Weights of a small GPT-style language model, trained from scratch on English Wikipedia: vocabulary 6437.
Each number is 128 + 24 x the weight over its row's rms, rounded and kept within 0 to 255. Layers, rows and columns count from 0. Numbers have three digits each. The size before them is the row's rms in percent of the matrix's.

# o: layer 2 attention output (transposed), 128x128, rms 0.106, rows 37-61, columns 0-127
# v: layer 2 attention value, 128x128, rms 0.132, rows 38-61, columns 0-127
o37 100:154169137146134156101133115138130124150113114135109175129115142126130132181151103129130158099118170135115082138117089086104158124160129121151087136104106130111165112138130107144127115122166123168135091124141125114122129109143095070143144089123129057107172101127123144145102097151157111110081137145150153126151102115124102153122116116159176075130119127135160161141105157119115114165143
v38 131:124143119110108176151129117123090122126153116129152098167116110113083115134137119133106094117144107167117126159065102134118105097135116139138113140187144143128153089109125119111103104145140110162092144199118125130146123159164105097132104161110101123107126079148127142150138167116150151168108111125105115113113183116097093178122141099148114141131156133124103122117130096104108116169107
o38 120:126136168145136066126145121113128119136147118130120144090152134145121123103108123109155142124116113110138150103149137126104140133123146118125155105088103125123127126146130178160135121096133160124127116117111177112125164106100132183110143117131188170152136127075106110099111095196139095110124200109115115118142095161131159087127144134115147124098121121138120122118152180163161110087112
v39 116:090110142116152110099137157108136127139150161132106145087101105138124135140098134109066083153077144101118072150151145112098141154105150141188142093113115154145145127149167144122113117124144109101110141171108158144103112083147109136099104104109152124133116161147124161100194137120119117128167144131098133124133118135101110130135156140137087102127092112141125158130106173140137164126141
o39 119:154147111151113133071111133150140121138104115127124097150180118120098161147165112149171184099147121139128117098121127136139121131092065094060124158147102121105136107122095109101091107128159160119141145112153130115168163131139163114149111115135123084095157144139132104148096114122121123144112100103193128141141104130165093158160135116136121149121152138135123112147122105142118116152166
v40 110:141118105130134140125132107130123133153133125112119137111168161147137141125155113112136092130103138176137102111166148131111137115141091153108115073119144122126079158105114134144122114149115112099110126106165147122109149124110134164115148077154132104114139113145110125119110126135131106109095125125151120095112122087174147152138106176089088151105153117202200120129087174088095110149104
o40 111:087139134140147141143165143126114133109139152166115136165057127160150124103116116109122121133189150111136120173133110155144100184145127097134122128129109126154152135114141076126149121089126140144135096100109126115160100147124079111123088116121101135121167165158128104118146123077108157146157142123130116162121087130106129090115135141140144113151111121091112120141126072128171158086156
v41 106:119153135137111129126145104111067127138135136060115138155095100141116159177137130135115131116164141103111116132104144144168120121177130132123126078110147172128125160090113143144121087150139071097141098141204136127105129143175141121114134087106111121113121120136147108095181131154091170130128147106104127102107138115116113134077130162130135110094120128096100143126144149130138118128124
o41 133:141135130146137138143150134128123128152136135173138132116118152097091102112119086129129139130131132145139142111155139148114117131110098144129163147158132093146131132171129125135139130125082206145165166141055149108113139116129099172110137143127132134125118082092076136117098098144140105180090100097121118095089110159117107150163122093128111154136130128177137127164135101103092120111164
v42 111:136110107150115067112112105161168108163192154145144150092136154135178140158144135120119078128145123129136137151099139170102120115120140102116130113159092137134150162136146127148107153153141173100110099104126142103132125097132133102108103105104161151131064104126088135088116128138133081109110130125142139149112172109128138122133120128116136069142123116137191140119092141142118115106127
o42 104:124109122114141177132140137108090128100117122087130083131117100129149108132135131172152159123116126173120148119152105128132152172118101162146113113076124125129093081122045130099127107070145104157133140139128115172144094150137142126136155120144123119123183139113147075146149103120149109148142097117155137117179125140143127143150127146172144136139112100107088155144112125093122116152144
v43 121:130173144118126099142160093165092160142133143080136131127148145119081138109142131115118120141173181127151177086140108113126098122141096122128124151141143153134096135079130131124112119109151117150124085167134125148149139143140136114114115142143134134120106120121112123159136148113131128181064123158168109128119149078146113127126127133105121091079144126124079127164077154114086081113121
o43 112:140134112145120131118114121106122093131165120142137129104111109151170091120094119118142112124094096129132123144123110139119147134110115159117124102134103079152149095178117143106177144149125142125155127117117149122110131115132137163143135121115115129135109117132118130121108123142137142044215145096089111115156147149107131144122113159166179147129103108157173123068181097137154161107116
v44 129:132171146154117189185149105145163113141146121122121135113074147155125111122135132132103107187122106163159120117130114149089146143131080160118105127122131125136103106097119157142154110148134161117098111140093128133160132131172169150155108140124145141165114147132109119137114157121110083135114095111143105109094171157143105160126155145118133142119097145135118129113094128067124126092076
o44 124:130116124130111096110145145093107136144163094138149123124167095120110147120148155136157130123150149151136131155112103122100127088125135109148100153076131145126120119154112110131125144113113092159169105140147111130103150120091104073103176129132145119090142130128095153109142114149169155086140177132120139134138125094093130157110085139118169133135145145140130096123166106216159107096150
v45 116:117123131136130118128134095103175141156151100168124134128132134158082145130072135132111109141123130113131143133115171168128145181118109133090131124121145101098155136156134185100110110149117160089088090155123154136101169161139134115134121139127143101138137129158106128119120124175061132107130097093135117128133111150099140082154127090146118120157096123167137132097185112146126173123132
o45 122:150120137138143135130081151136108142092096105082126107091143133116112128130209111132116168108094127173138135117116127075173127118117126132166142128113137174123162151088131092141116138133140112158173136127147100137157092102117115134123144133106162139119127143112094121141133117138149074144128124130152158087138122087167104157131145136114134124138133089076170149159078142109131112134123
v46 112:121131164157160183152141087142184105131166157101124155091101163119122115131144103114131122134139161119106157128125130090115130140145165099119117167147125107112138113120080145131156156122128121133156118132121147128076128126142141153139088134134130140115132131172134130091107117097108086108129157101125159105105163201123110119096192166101154123134129101130120161113126139156138134113089
o46 111:148157122108097084128112161122124126150132094106090130122163133145141109114129138130110096164136096153154121131128095146138116136124060108130115107121164122133063156125129101125122113106145093109108111141113115127135121143126148106112183108152102147149112171126116137183128108170128138110102125124129154146189134044152153148145112143133113120115131179148158148137124121095129140141171
v47 118:123114061095109117092103163088147114125090123159109119109127099126154165110094149168145111137107105131127086137137105118148159129115142149128138155115094135124154130167124117142122144127104128188120140108129096124137118107083107100131105118092133156099101151126086149154132160143141119057151101122127120147131110134133156117159086093119100129205117125127121137122144138140155155144157
o47 108:112088163121147161137129149187119115085104127106137095125139101114113107164185146118107154123133137122111146118096140083114144125131096096135122163112146134135087108092159128120127133132154130086108174109099114148147128119121172117120139168121149113156154112140209118113129085101096115193135134154173136139120106121114116131136152148119125123064135146115100128125124147121129106126124
v48 116:143111121143114129121127118124144097095117145111113084128148128130113064159144080090174095140143128158161172117091136099115111115129121101100103098139139127143127134108140150089153162183135129138158131131135137091075130134133140126161169149130128131164142113181154110072119181096089143148127132096125096117151112140133107166120119126116153150149122123131143128142150127133130130126057
o48 123:115101128133116168199160132135137138158151110145109155109098155120142162097152115119103164129111151105124088134133105156115153138134135153155150128144110102137126137115125125148129141077095098125112119102108115132116166109131134128141130096137100110098113156128139147207114080159114118088111149120119146105137151090129151122100153124090129134126170139124127144125110138093111188073178
v49 124:121110153125147078081156116130124139179124167125155130106149104119140171103120132071119179142115181107138143131121175144124124143080131110120129149112097121147141126118155131103102104090173118132131107109144112102113126097139129107108177110119135154112120176112145113153157123137107134131113159155117110144146157111064158114110107146156137115113112110186146127130083145128134171144128
o49 125:120204143119119133108121124176170113084135131132095160133113125131132110150135126138090108114140112165134121145122089125144114103150104127096145122113100110097154119161114158128128160121162126100121152151124104137105134127143125139160097132149145057151155082146101122110149143123144092103158104084161125101144127141160091139148133113138136101153148181069127141125129102075129141135161
v50 127:113108146119120128077140141102090117112086111153118106143160087100079136152120149175146093090113141165143122127118128129134116136158109112167122134139132117111176152155158129098130128155131123164104150167126159112121148137099103143133154168098172122105129161147120145120157130138136144175110141095089102129152088139080144147179116109139111139142146140130080144118157127115154109160084
o50 123:131154099168126126129117152134082133125149108098116142157177143137105158124133105080145170121149119106124120132154135116140137119111150134091166136158129147140102148145092150139135120107146161087114123100119124107162146111156138124143096102097129189147143107118130100118117088075125079129189111162152120106094146102131121109110175107156117175089122129118138113114131165117101147093151
v51 110:127111178117112057139110100150146117126133150157171113094134142144169107161119126105130137107100125151126162155114143130075114141086168063120109133150146100155094123108138156102148157135146157112149134110142170100092144116124135128101162144132093122147150132152157154120161130106100132147101146136106114150135122136105104135177142191114144093113121115113176111129129109110113134114110
o51 111:113145110135158158116125130131124144129174156105073126134131109117118158116122101156136122106138139124128106103143123110161120170148095193119148137089110137094180136119123090121121099136114089118093112138086088161136135141173128105158128079144140132114127132107122146148110150157186104085112123116154124143164146132147158107112105089102122130148159142101113156123097138161102167172149
v52 131:129137122110140171124094144126130086156125130081129102105100112158141121129150076135171153167117133133154089136128108150130137064154149113140114116142138137124156120139110125143165102120099082159133115104059113144125102121131146146140120175103139129117124120145132113144127191124121124136133109090139147122149121201119086125105114126123156094166143134102172107130152131108117099117083
o52 125:100084096123107114132153098140174150149142124145121101100161131115169147097127176102061127112151145097111115167123101109103128199108130124145128163123155141131103125105129155107087143154136124095135128153176106107110142177092099094138149118140105145136131130141141142113130095132115126128080132137122138158100124099090140141132145129146098189100150133111126164137154164136135133120137
v53 123:120139155083155113121139127113135130129096085153130129113141147146155106108107090148131146124049173117131124111187113116111115138097130127142140132122106114148154154109136102101116147152131142166152140126098130145055142195081118098121149148114120125112122129152134125148115136115157117115102143149103118123131122085152163141162087111149107157096139139085134143122108110129156128066113
o53 121:158135053122125116128127113131131095128136165058094142150096088123125151132156138151098119105151125095140131120099132142126115129152180089134137163127138093103107109113109162140123116129117094115130116149114105127127113107135129158135125144128108133116109135113150149155124127130119117117136095116132127130145130186141161110064146175107153107136087122161178135118134102141129187192155
v54 113:087163108148122134133164106148141115089096102074099102165158164115118139108160123115146120127118145126137142074183154115105167136141109150145126138106125125099131123128152141096152147114080114123099147144133162149141103136122145137176154142135142061178154160174125158111134148135090110114146131120115113132115123164142136137121157107129119110130108145148091100159117141150109168082111
o54 113:172099169126132149152109122149104137154167109165141163073097106098124158161124111137124130139146116136111113132097105141117097124062147116127081113166128129130120148133120133132152115134132108146162098085161106084123195081127127103110126124130123146084119106110121090164120144105158147131163105157137092117121153123151112127130107151127103152131141151096124189118154115120151122137156
v55 120:159144106111058124087126130097131099124136109128090106129136110133139142142113134146122096110141172136136105081123158139125110082182149113138104121129114146159110148131134125128146166127209149143111102103135139152148134099139155097120151128142150154080100094117135122106129170132156116148098116120130111155151121108148127127084126083071100111121120129113155139125148144155108073109107
o55 118:098074139165165129151127148132146146112150124103158100143099127139097122136144114156153132146142059101107139138168117107135135152129139135169172160135120116099128103118099146092133121108095137092141168160103156106120130123087153148125136143053129126140119149126127115136138081119116117137161112149098101110106129127112165164138096167133152144145120129144085120101129113098151178102159
v56 126:125146105097143110123137138099103140092114111126119150116094145108103129136120136148148192154163143088157125121150117094152176142120156124148132160081118123122128121130120118134142115093074085127139143122147091161135115119123146126136129139155115158140145167089167098178174118139110167128168117103103133119108067137124157102133119120140135130132127116085069115142133124141160166124178
o56 118:109114149109088131104117123140133114133120149132107122132119119101123105135131134100108106104052154125158118135129169102140125105177116128091139128190154164150146116162176133123154115182162134116111125134099115080114190158124108113128168131112120097109123105136115155128133116133104104133109135175147097156124111161134095144138128134109131121136123172178162114131161116119092122120073
v57 126:128113103146117128127141132102134104165104111117128072159152130085103149107118094142148134121159143108151130120136156143164138109146099071131116145130142140115125103131123146137151131107077101128141128135144146108109090101139092141130128136124113066137144133109151145144088127161113134175173142108123151163130130112121133134084138108144160127131149128164184090156202136154189123156141
o57 124:112139176123168125124097095144140168106145126130130176095097134165146100147127145104103114126125124119140088117158143164130120133090154156154161127145143134143148170143126124126128109168179152103139102154137122142138147140111143140102145147145120135094096108141162128093189140099117150094104097149113128097103132107124146134149147114117123134123098144106057143122102114062084128110095
v58 105:124165152139118129173149066134108138124110151110157117128101144103115138112144082114067082125152148119117099190119131162123173119132102147143118136135144139094115138093141142101138124125119118135083092136141155126133108132177150132130131108124114153140115113113135141080097116133082109176155108130111133159057152121114104170097153136111163085139139140113111132150119146137145129157130
o58 117:105115138118132171080127186129148098144166076133130115120094114171130133160097110110155142115102110161128132092163154091141095125114140152107108137117129123104112116127124114140160099122124151112126138149120109109146134120143129119104139148134163082104119085133105150158155146155205172116074129105146143126150139143126074126120112133154140157139132141164115132128151115135127067087134
v59 113:121099204160093111160132149156133117114121140173152131117104150160143127118107102076110083115095139161159120129140127141112126126076094124080137130156105136144131116088117117135127120113131146136148154102122132088119109094118179106116148144102149141132112128153108123097129114108124117085144140120102132158142176195146132151100123134134127147095086125149157151153108148161109147110091
o59 105:144163103101155137055128147143149139132113088117125117192162099145123163132127118178138136146152141106110172134155093136138105110164124134169107134105111128127081117109109136119161153123124069155113120113114118141120150135136130112134139094156124073095126146152162102117080140125125099132159128126143157100111117099140132132132148122102103114144188165121099154110140112103147134153163
v60 107:131134147120113157157170144107121133161119095129146123106099163159129102102118070111056110122112089135121119157133137164142109137080106153097116078119158145149176137109136143125132096108151109125129127120124192133121106142124176160115147114150115107142161149171135144152133138153110130103152155123123155132092154172176141126094126157139139157091103158142143137145118128147117151138118
o60 109:122127134144142123109137115172174167124151142166103140174101144163146180138155134130139114179135159122122149091103109101115125130160120115149100150150118074105071119100142120129127155120108131163137113153130112105125148113125126118124091116173130105094113112136112113076111145095152127121073104126139143127171063092131135128125162110127114095176117106145135168147103137123148128125133
v61 115:097126129091114134091110141105108115085152142096115093130106138120132131120120146147159105169104127126143112079129116087137140085176133099141125140151121159173134103110162126112151158110150127148112159128121094127138111128126113157121126130146123174138116149131154124161173176132142126146085116168127080114190104142131103165092147166135095130126126121063103118117139132098134161110099
o61 113:114156114150090117145154112118136112166155134146112118138157107118100108122140135118086144108140115100162114136112111174096161164081135142143120168135125102093090181150089160140149144148147119114120118104109153103105147130139147120164120102090078124117151108091120167110131093148151120126147162133167141147109104124101143140153075131087160133112140134176122119124157117170140101107164